python train.py --num_attention_heads=6 --head_dim=64 --intermediate_size=1024 --norm_eps=1e-05 --qk_norm=false --attn_scale=0.125 --max_grad_norm=1.0 --schedule="wsd" --batch_tokens=131072 --max_seq_len=256 --doc_mask=false --max_steps=3910 --dataset="wikipedia_en"
Each number is 500 + 50 x the weight over the matrix's rms, rounded and kept within 0 to 999. Layers, rows and columns count from 0. Numbers have three digits each.

# down: layer 8 MLP down (transposed), 1024x256, rms 0.157, rows 992-1023, columns 0-127
# up: layer 8 MLP up, 1024x256, rms 0.161, rows 993-1023, columns 0-127
down992:493532439540513532430516402450511405540475509527554587505430450468520501480558441448490537474564551449568566490505504489486470528561508455568551458500502462489558500501618497463599428510403492458491404512431467465534492430531472467437508510411436508420474540568575516483532549467496412409574481522481433453540576463490493484505543555509529459512511480542485526487530580480523440448476
up993:541513608524523496467584494517536477483514450560483485491495504493504520430404534567535434493474522473472423478491451451508530529551473472538538555567486541490506622493521478488514523559520471537516466475503492545531521570422570631520410476468526456423468549505406553477505529561493535541570613499556451553494518493476471497529428427526421564528446570555440542581496518487560556453474
down993:498486539562412537484474546533484422509391510395529483452463545572560594466512515456539437504520549509417532476533488581502470516508529480430486449504502525565502482508544475581415511556453544423430553409430497512520494429534608493429430530439497553491537554547501576529504545502507454574512554454534441410440417487502603502419487481480481469524399465554484517517457524476523496461466
up994:529475484546493486459464559425554520533559514535575498501521481484476438506529446500461498571534521508475518426454611518538578520586449555467485423579415447509448575522494494542551519485517477451540483519541548496511462461494562532564477482518526490583613525531531465509540503459498546564424542551535449549482408527436473515579476525595502551518540577538476504500382506480463497548531
down994:517538510503527532592591483581501515515477517589519495552565492508523481412409366607592539504506446520482507590477416449502465544466533539523565549591557614459391452446478411431443477492466515542523612459463490532463569539529420443503534526505506547472446550481452562490485562407511463503488519509435617511552523492517487502443553481429537450490506441530584404454590475544405564552458
up995:503484453490405469490493491548540466440568540511476478568507446575580522436480551508444424503557529442488471470445464498537497531502513431527527499521490469508501497480445529497506483494451579497552572558529438501414570551488511548448474478495475609506529485439554552623419483484531492509524550437391493440449539554513473491514438518482495499368443462465420441511463557487556562545551
down995:471555437418519595495533486470507437514589451439376435431479511438543481541495448442590580427470494548489517490481530590499452544543491549506442499535571551606584467522450536608462517525690490585483460454535583588445497580496551508565497416491560445576490412538515424371549449535526495448438348654461452488561438486592516562524577467467507536643434566447553507486666369490480482475518
up996:531542490454553539545492509494483458448545550503560557489553483609527515435491572503463477593432552521424510531558507532467475492522516605460403583495498521511492485595434433482567526496452474482553517583465547552620396515500471634460473503439486487595604598465536470507456561512557489470459476553543516481530476476431418478518461455398488516407506490500550415485475533547405580510541
down996:481544522493457428485480589446528599533517513448489494490416544445541415482484455510428513410556522515485530474509493470494582528432497495425495478510468539530421537420505504566486497531428556488383574453552492417383490612498488485516466468598569578469501515549532516490575421478451482408518492560545424526459533512459599543442490571548480508483547412548482543526541533471476487505455
up997:576450574478526455523575545589466400507560581584567429579479437506554548606429496431416491561469432468537492448485545460552562391442501500520600532578543433532528591487508519516490460558550419529514465429512500583475505488495593513619475471560560440545459566561532469483495472511396412480468512432466534419379591458545440532522520486508473463469417542530530495518560587538564548411466
down997:532535456467478473405458544474577507491426467499523534483505547450523479571473516470537566632456586485599606627544473526461473426510519591531514503521480507439472469509457518457597478531603532572582494423482433558472515524563578424460506491541503438515467537484500527421490529427506470590461498509501533553528488459505462514508538530531505531485479552423443543508546475460470487484481
up998:523512375619488495535477531466615524537635541534563512503479591539511508510521497536542520523444431449459426521482530459494469473582527618510514507543443519389497544409549511516503531484420485441464504469446477502507568378411490495401532481467578560459457536527494482426431515467567597380553487548482507526494585397401454418492497527465578526517547546512548607456459540520513456407533
down998:451484452567531451577447518461404499579540434469482456515476613521511430527535414503435458510486453561576510590471554501455527510465449594480482434474572491514467576483453455455520494508499504575507495460509473445480578500480508560384493420494452515531480474420399571630606540465546533540490441503462578435543410585420475435432455514545505513568448529513501502535420528530361421416504
up999:495539529513443517511538514514569488394514478543516467455576506492472524519536489437457558477407440496452436521471531535548528497535518630589375527537531477503556541518462557516470586530514452546510482562435430535495524519501405424581453513475539487513495477509490557462491565507485538461493537455526463485387516485442589516556404525475511543559430407440488550601533529453560474551529
down999:505470441480516488498452512460507485471566594482554485438485484531461520468584553511467503530564455462503487513486439518498534551479499461553480557493436512467504446537513444440490544469451472507537456422488463571561505501546588444515429494523531438403535530411452470411447501523553465461436476479439517510583553489603563491418513627514529467416570490580560450546465561524411549464540
up1000:461456556532501522518547438497529453498527415446446382472518508545596512407472380492555490560367585463513536468577499414435500569541457624489419538490569464582579452502437542471572495614504496558484586481470550470516491568408465543505550443468552524513466371585444490476395497546497510580498483530495477575489539407485576462551525439557468525540474567452554501514492585528586548545580
down1000:470512511490574505515425591541467505453464393446500461489495586541557491526510440413614405432521627522451470569553566450566539441404493506451533467494551465488546494534507501525578591581435495693483530477602564472561534472506451471525505530464440422543467378498484440481415507454555407504566549543530501507456461508440432408515588468514402486477504545509419486425593505543603569552568
up1001:457453516470484525493508537474488481464482446497530563418448470469486463554486489379479458510485503477402548527557550496470574499547485491511475406466459520534526466568588493494512588416512501564472513424535447484586453556459563507528343498485472687505439515508420538409458614589531513478510483501433463512548444480503571559531484543546550526371534413447572485458480559477431519398533
down1001:481420407537466549460513473438488557540383550486504406540456463471456573482489420577605475488549523415461514466484526428462498549514523561579489441398511511529489554451399473471476456505413495521467488510417481504520461429538499513511516445498496414520596521423497530556500388426518451521432551499520523485531516453518505477509481496527560495510395591495488629503556531410520544501485
up1002:376565572507479436533460484477554457448563495465498462513441525453458480496376541437500485446517503440596518504508494473444588516515500493430444579523569543482520451508577565529519485515527542510571497459507546476508503518398520453541424574433455596489480399533559477563491411477415568555549576536388494528536517482574634475443490484592551619514464498432503491462476572558553575411558
down1002:605477504489450437411527445436592414504404569463549604530493476534529489529598628528522482502425496467478554563481389583496519471523429525499462489482506585513533581488399565503509552426540474526506573523440518479482432567484460541409575533492564591554579481532515462598603521500509544404428463464524646503551450525537480313562571563473485451492535470433508546530534598518495486509436
up1003:497487506491410465463594423618508488539542549544436445505557576479473584485448483443606404456459478519533545535438496425537511489519581428553495499482495519404516473414496432481541547591423504435430439427512511451557467593467481440584575548581471535491530578441483488533489499434449510509557581573461530492564502388458504543384402485530420437507483485581549414549536563604470465444608
down1003:543456448498479552529534502501479531530407538462528555485562631479537442451497434477432462518514494579526516497544488453469494601465496463473476538553498507520459509586472547505488469480464536413498471528478579616495478561589539554506510548503535546531554461562555523437570496540448509496480510466604427531524452552496418515492478489517512456522493510505433454569586407463409431437556
up1004:431417578552608409554507605470461492429472486501513529480451475460490590543526470474528587468440423485581555567474501627504499522514575540479444563492495563478535491474546525590611473496577449448474574492501482536515493582548499560452474485492465541490496537546496551541560481519544562443501457445548480529436583501434468492479599501581486556523476469473582537458482520518571561384580
down1004:490528454447564454541410508553557463508562521496516527515499565527444515569398470585504474480487594609539440464470624410476483349410474472404531470502593466454478480521470465470518488538459504451565460533512553550533505464489576426499519612526457537426536467495429473406609504474487486593527507542452416474535575514515601527469474516575472482458487537474510433508506491469536517601386
up1005:602512499636429510482511453454404457562480535498510481538438527517414496508450536543542569520514498544457602529526539568504482384553457464512525509535502480489465520502534522415604451569510463467480561549526464600536420612469477479465476560450463476470411522465478515503584548447478545461440521440598511407570428642423501467513510390452456532496610531498517483526522487577510497573408
down1005:390462480573447497507538490509475496553397483476537493533511526521433537458540465604562556544449477471507566523490529577493515457591502592523502424498467429577567446571552485489540519424416500503374483554505515599496432537492516582573489555451472474564512470541381483505498465399453587492454515605534525404490587624401582438514468520564515510594542505479435392533594498500519569444464
up1006:505482451585490497509444558606479429520538480553548523521470537498548496512452530476530486580398503429562517495494543495507499430544530494443491555534539500499529465553496468466473425511484472529438561538509521424619478480556641547525468501506485456478449578426485505448503478515564527600475446563519488479560497507511491545555589523545447524475466488538485547565494505522526478491468
down1006:487547503488406477462517532574408430461528484381490520533455519462491571509554538497478461543480525494471559440482526419450434453486439520544494459551477630569493526551540435470442525379601462491578486459532323531490511423501529501468566425565578434594411476591456522513547495604516447511488417572482526574473330430521523629501438564548542531416547510453504496595509463494460491445420
up1007:550513395546462543578619517553548490550520460467524540643566507522549489623494539516466457534500493508524422459500496480597502536532501490485563556477590465466580479544554474456561619469524511518516435488535561501478479488520445426553475504532523525512499545452458478503523419455498500526407518540450448484505509476590526524446505486440508533456540432519459566512546488547492594488453
down1007:554424503513491599471482469436433471539617434442561528515580434474481459561503542439459496443446451513530500546518579405488477492557420562501563439424380505538522591489502469450454454496492451461509485477480541587511509601478459516505482473456592477507459560491482540543412430538495495395555535486437473527530601487479526487526586480526547520575511544476590496489436455409504450528420
up1008:458539451569482485506487536569523500562460485513487617474551511501433537505528521498505614510477551595526442411468542448588480534432495561476505409500506556453490433520532533526475510500539412444523533481482528563521518518484415471427493530472463502469531588510451540442558470474452485458541483601488470503443556473528663453501428575581541520588555417453504428428464466612501572555505
down1008:541547436490530415532568491500538526537507592498467471509504530397555468483534522514439550460437642535485458552505519556533580478553557503472545521485543499501501557484480502444532474514544527499479482491474520493535421498548542556474539498603497431462556498474542511526560486425459497525535432493608451470445410560523587606448550488385489409457523568530433521578545437462409488576392
up1009:559486623474415400515422429443492478513461487515528602432375547461443468459541499509465515558523577575541432539442406633474468433506524474482602426502488574443550607482457474465519473522534479423535413457588503421515490463479586437531439509477457552420492436468528568491470566536514410562493501599469543499430553461411513455487463508559462505548413604396576546569489578436495480486526
down1009:497499494472473487536485536544552485532450494525522449453535507462435535425430480487599515479488583489474612501566513489549439535533416624498450503584534445426478536606498497575510481596419540488469433506506595521590563508468493395487563510523534433586476597512484481587652468537465552445522477526463488513464521539617529528511522525438505433473492501393523457417547522453557470552389
up1010:490534563553504578560543533461527562420416526456474403523577534481577439558528554473398480462423519493428473478531548529426578576467477417504551536445536582574558474427495469500418498492438536459596513473496536523507546514491525450458398499515501472537413573501506528517405362481472462473370501468435563538496448494615497468496507466491434459458607472524535498672426559504540542478533
down1010:513477508478472438492535448409462515421419560433550514558514528430467492441491467547530482522455456414593568364455572550540453517517437544482573604505494544519480448559545495519519477549477537461599557595434475581500441492554606467481423606573543536548445501570589551551392492426521519454594528459547447498565438449514461525420515468577509539527521428508532565545461536537547591434552
up1011:509527560488480494470464492513476449534513518523492490508520501421560466452488538531426504506466491559505489458515487484467558567584483408554502536558502533425490530575537567421460555504589500558497540499566487501534586399544414463517516462520555460533415550434559578554557512528499454568507512557510511469488557548460500428490588506512506514501552484479415447525541582495570408331448
down1011:479547513480431510515440533491505548475478539446486521555593525482486373513582540599493489521539555567509579504455489455361422614497397506441576466449519440453506408453647445492573543461518622516518514509500449453583568423505521575551505507518476446513436461534574508519538478526477489499518426473453543464465533516572457534450448494608493470461443439477410486486498498441583459505483
up1012:478560492538581585443633598499477491563526424513577537495394477479493570566494528427445546607546468605461434425553469527484526441408548526568484565629598510449477520521531378397542489522553556426445472457566434537453539452442593473458449457530547495418468483553496443498460508537460519526526487642525509456578602508542568518439496591491527442435490476453467546426561583492519459565462
down1012:509550497509460596526611494491522533532495450475559431557427492538487451541477612400377436496485441461583447377456526550483443522545527580477403460621528517573507460428503541550493428556447510532427549500617529563470554481544530565618516472608588561531483417605546566525421549489444529498491488548517442455495549553439478499478489531382530500451518474513457520451550567419449590485435
up1013:471527578477525411527544576476512472480421421501555443559472509417493485591555478543386453530522474477502478454505537488528580442446519565567513507504515537545481374533551540553524562494428584509520540472508531570557474543505447535436470500528396541499481462460459562462540566469468482507466645501479487447509536528583513555495523518501458465640575552561539412485550537516519475466465
down1013:459468541491523514549450442433491557532421463550442516426508440507479588485502494475513460494446543530535470554477556554499482539434533393502439540488513438487435560523473454434567550465540510493545465498591499494462487415501518452301448519519530445427512487436586502478442506412543490541493531481551468466478454457432530508596544552464512467420550506473499531511456456519483478533405
up1014:560572419557601460521473487565469467539575607485442482502343471514592510396524548498478493507481594541563452591548501534454525466456493501541535433586582504474440540501389406429456504457599519519514508555563517480468435504569445487462561417601515518527528449495548558561560496571404533419508477592599572570522525434457523528489584360543510603524418511500450552480496447498403446549453
down1014:384488523443492408484421485471504537456576400452404498582408515491565462556513461478505575477481502519547530539510397549545512433609545572480501550478557410465535455435463431499553467455561485562456504533554421530542439491476565456454499410448501463543497420530525490444490522445531436498497555453511440480466570355530516565493542440540486572614476505604541532548432468574522592552425
up1015:487507522464540457435540381480527506437504547542541477433492481563449483446504418510511566495573456565553525485473418520541526500594515525429475503517457425431481606453548432405562577535458405446419512462585463546474569520527485492547449430418590463493578532480432530413512339474429462449592479435525467510431508418464446577386380454517440491530537438556420459538551583505569592509499
down1015:512507501445498497515467551434539496486543496448515577535404561536524471499463457468474537459534557538584503513503514409499479446429487519520540493434493614486498477441466471601487458499421508479470482512566457457413548535474512531393520562535549568482447554552509574500461440518446480499505542388528508454499517573453526459386442375515581552553561543451508503486532467568545526537480
up1016:483530454583432425437465411543545419498560494444542533462486568405482549464490450605525462473486476491556587530551590502493452495526505490571483505494528422499446588453612529438423392487542423471502528575578507434447479491619496560438513521570395471456434463517481487430446414473542557501568458495523414554549581494484416491471551559467478522552540529499445463532462566555523506514479
down1016:477459523583454473501441584470476536503452569515457503415560499411491532660579537510546495542474579401539551471415505484470562548447456514539575461467528555491550474546508521476482464542429485492458528546496487490483527483455499477469449450526471577498476507470409494495551440413458513529564553541535515541497568504566546449540531483446478579561468475611562568492506440475462445572493
up1017:509527438536472512539420472628381547493480543501469513489429535543495489523505531529483381484469489480610532451470515558547464445472598473518574467465547489581471542525492367533626618525459486490487537507391476426536494482562452437472544485454517560480518526512470491486433506504446504522486627557502456514462460460511517465560424529474600404539515455519479444506506490515485392495557
down1017:409498517515440428417506520538589395512523456490481493426487544476522501476528432449495544551564574545519439600545411456464527468440519468465597446550501537508479427546486549551412477371447515474444432516567421479484521383476537505558510463507448454471508519523497447411534484509523475450602439459503454564471529526568529455400510541448411417497561446548494393533519493468569470477482
up1018:476503488591482494532515461502482460490415490456515517532495471455481454491518414423412600433527530503501413566482418471525523599439572410563463403469473510529444602494439562493433517516585519377501403583453621533528562471507520565502496410534468517452442500476575541486415473545519542487526548459467394469515497498420541510525581377514386429548560468549526518465471543529553475539460
down1018:417477486538465463489526588429405605523592484476455469487505430599507605475535582553628536532562568498568512587466462464419533509614528506417635459490595522516494572556492458508504519531638544500464504474524476506508533460528458457431435506535506485531485543420429468547459458569548454502443541496471508491579493523583470510600513483495528474489477430464516474559592490534512445574530
up1019:463527527456499434468477511622499446493490602418548540566500564509505498448564400551483534609453559558527501422515455555439590475428486558509597482548515559518512614553477460500444466504508374497418512464457479520481453600588541472418531520509510482492521538485510469497471569449479560495480551459522497469544472485448458482484463583499399454524448489539445401457530582494460501477444
down1019:467466483514463583632528394477562496467472501478443457485450452513489542536561455566596498570502421509574447548406468524549501448512487561516489495412449545490498507575489473553522495478512527457630586552487509546501541498498396427423431551485469574455474543538446462571532554548525505454528518547482470445479482515518483389475454474534540529476510450527560553550522527465507502483440
up1020:545409461542494474613593528485445573534523575542597580538431538496457530425511440520534566461526428482425444448474572565426541443506526484565479538412497482577485604525544461477532494530485523545475495481490586557428557564495465401487459421559527541518446546394485506502581480463477515425403523472525478493535509478524567547461540406443510480465427477547485464513534523449529473439427
down1020:524472526474530547587515475491458552461495504496435574552464458467557407428500473451462460581475551538488384503535486535380542539449441559550453551483480507436481466492548455507527461470427422494554580423486565472427409472473465500466486487604505501492531458453577488508542479479564546472494413393447472438516544546522420430484516499388615611547466500561585498483554506520614599575552
up1021:450537398546485542513486460440575537552523550459488486479537543475562438475527384544511560444523542459517486443450567522449578564533505423460546544599540448591573458421446484510549635512514567468514537484516573509600495552510425526514527534527525524486457519535438496522470482563537538472497438486526526510491460620536473460543457452577487523479531448552482534568590464426567511519460
down1021:462483522480522394463654534481556407545408486535508489444423482478449536467435527468467537581434514501481586480459501467471630445441506536515525383460581479420537503498506374466551494442452618501456487497446436493446500504565530479589477454518556547562451522496521552461550479505582468523409483493439534538573502519560548415521572498442463529432508511505389457429600440516546467425544
up1022:480487521464484472581455479513423536631508472475538543483464568512422550593435509549449500472403470487435470546582525502587506528524529467386563550401568511515511466464402470526474554486492513483503503444416471410479495532438514421393526458481443511488474429501493506547515511513509547462466575508489568540515583503475425531479514512509445483403553409578484453531513535507613502444490
down1022:570457535517491471466551461545506491393503432499509501533445472445499503569502424503470529426518466459487533452499434542472467430491585514521487516458520566426375555492540416524455426464487479467495483356502421571511448479576429487603525497445454572547437513606451502505527450491480495463488511524503546505518526499475562490418518509517530519509465542500448530501521580497549517541468
up1023:405480533560529522436438521438565488534600548506512545501511529459410483593534396499429572564421521433537565479585534497411503485546495480534541385479503491507572555488483510504534533577486467521537471464443503483572539494521559422482524482496566480529552527443578491493509485525551537463422495483502582468508528535503493491519570567498451479550538501522503474506544504464447570525462
down1023:501489493547499538505562550453368435446425542511535441522500458540540525453456545510433420511517515565500470522485466519474461554503525531421449574529425543518496508497473559487495543419525497491359503589522517449549500499485416590533494490519534537411471457440453543497513553476493466555487492506514467471523470514510572454515429449513514506549462442544480581477434593532467446508539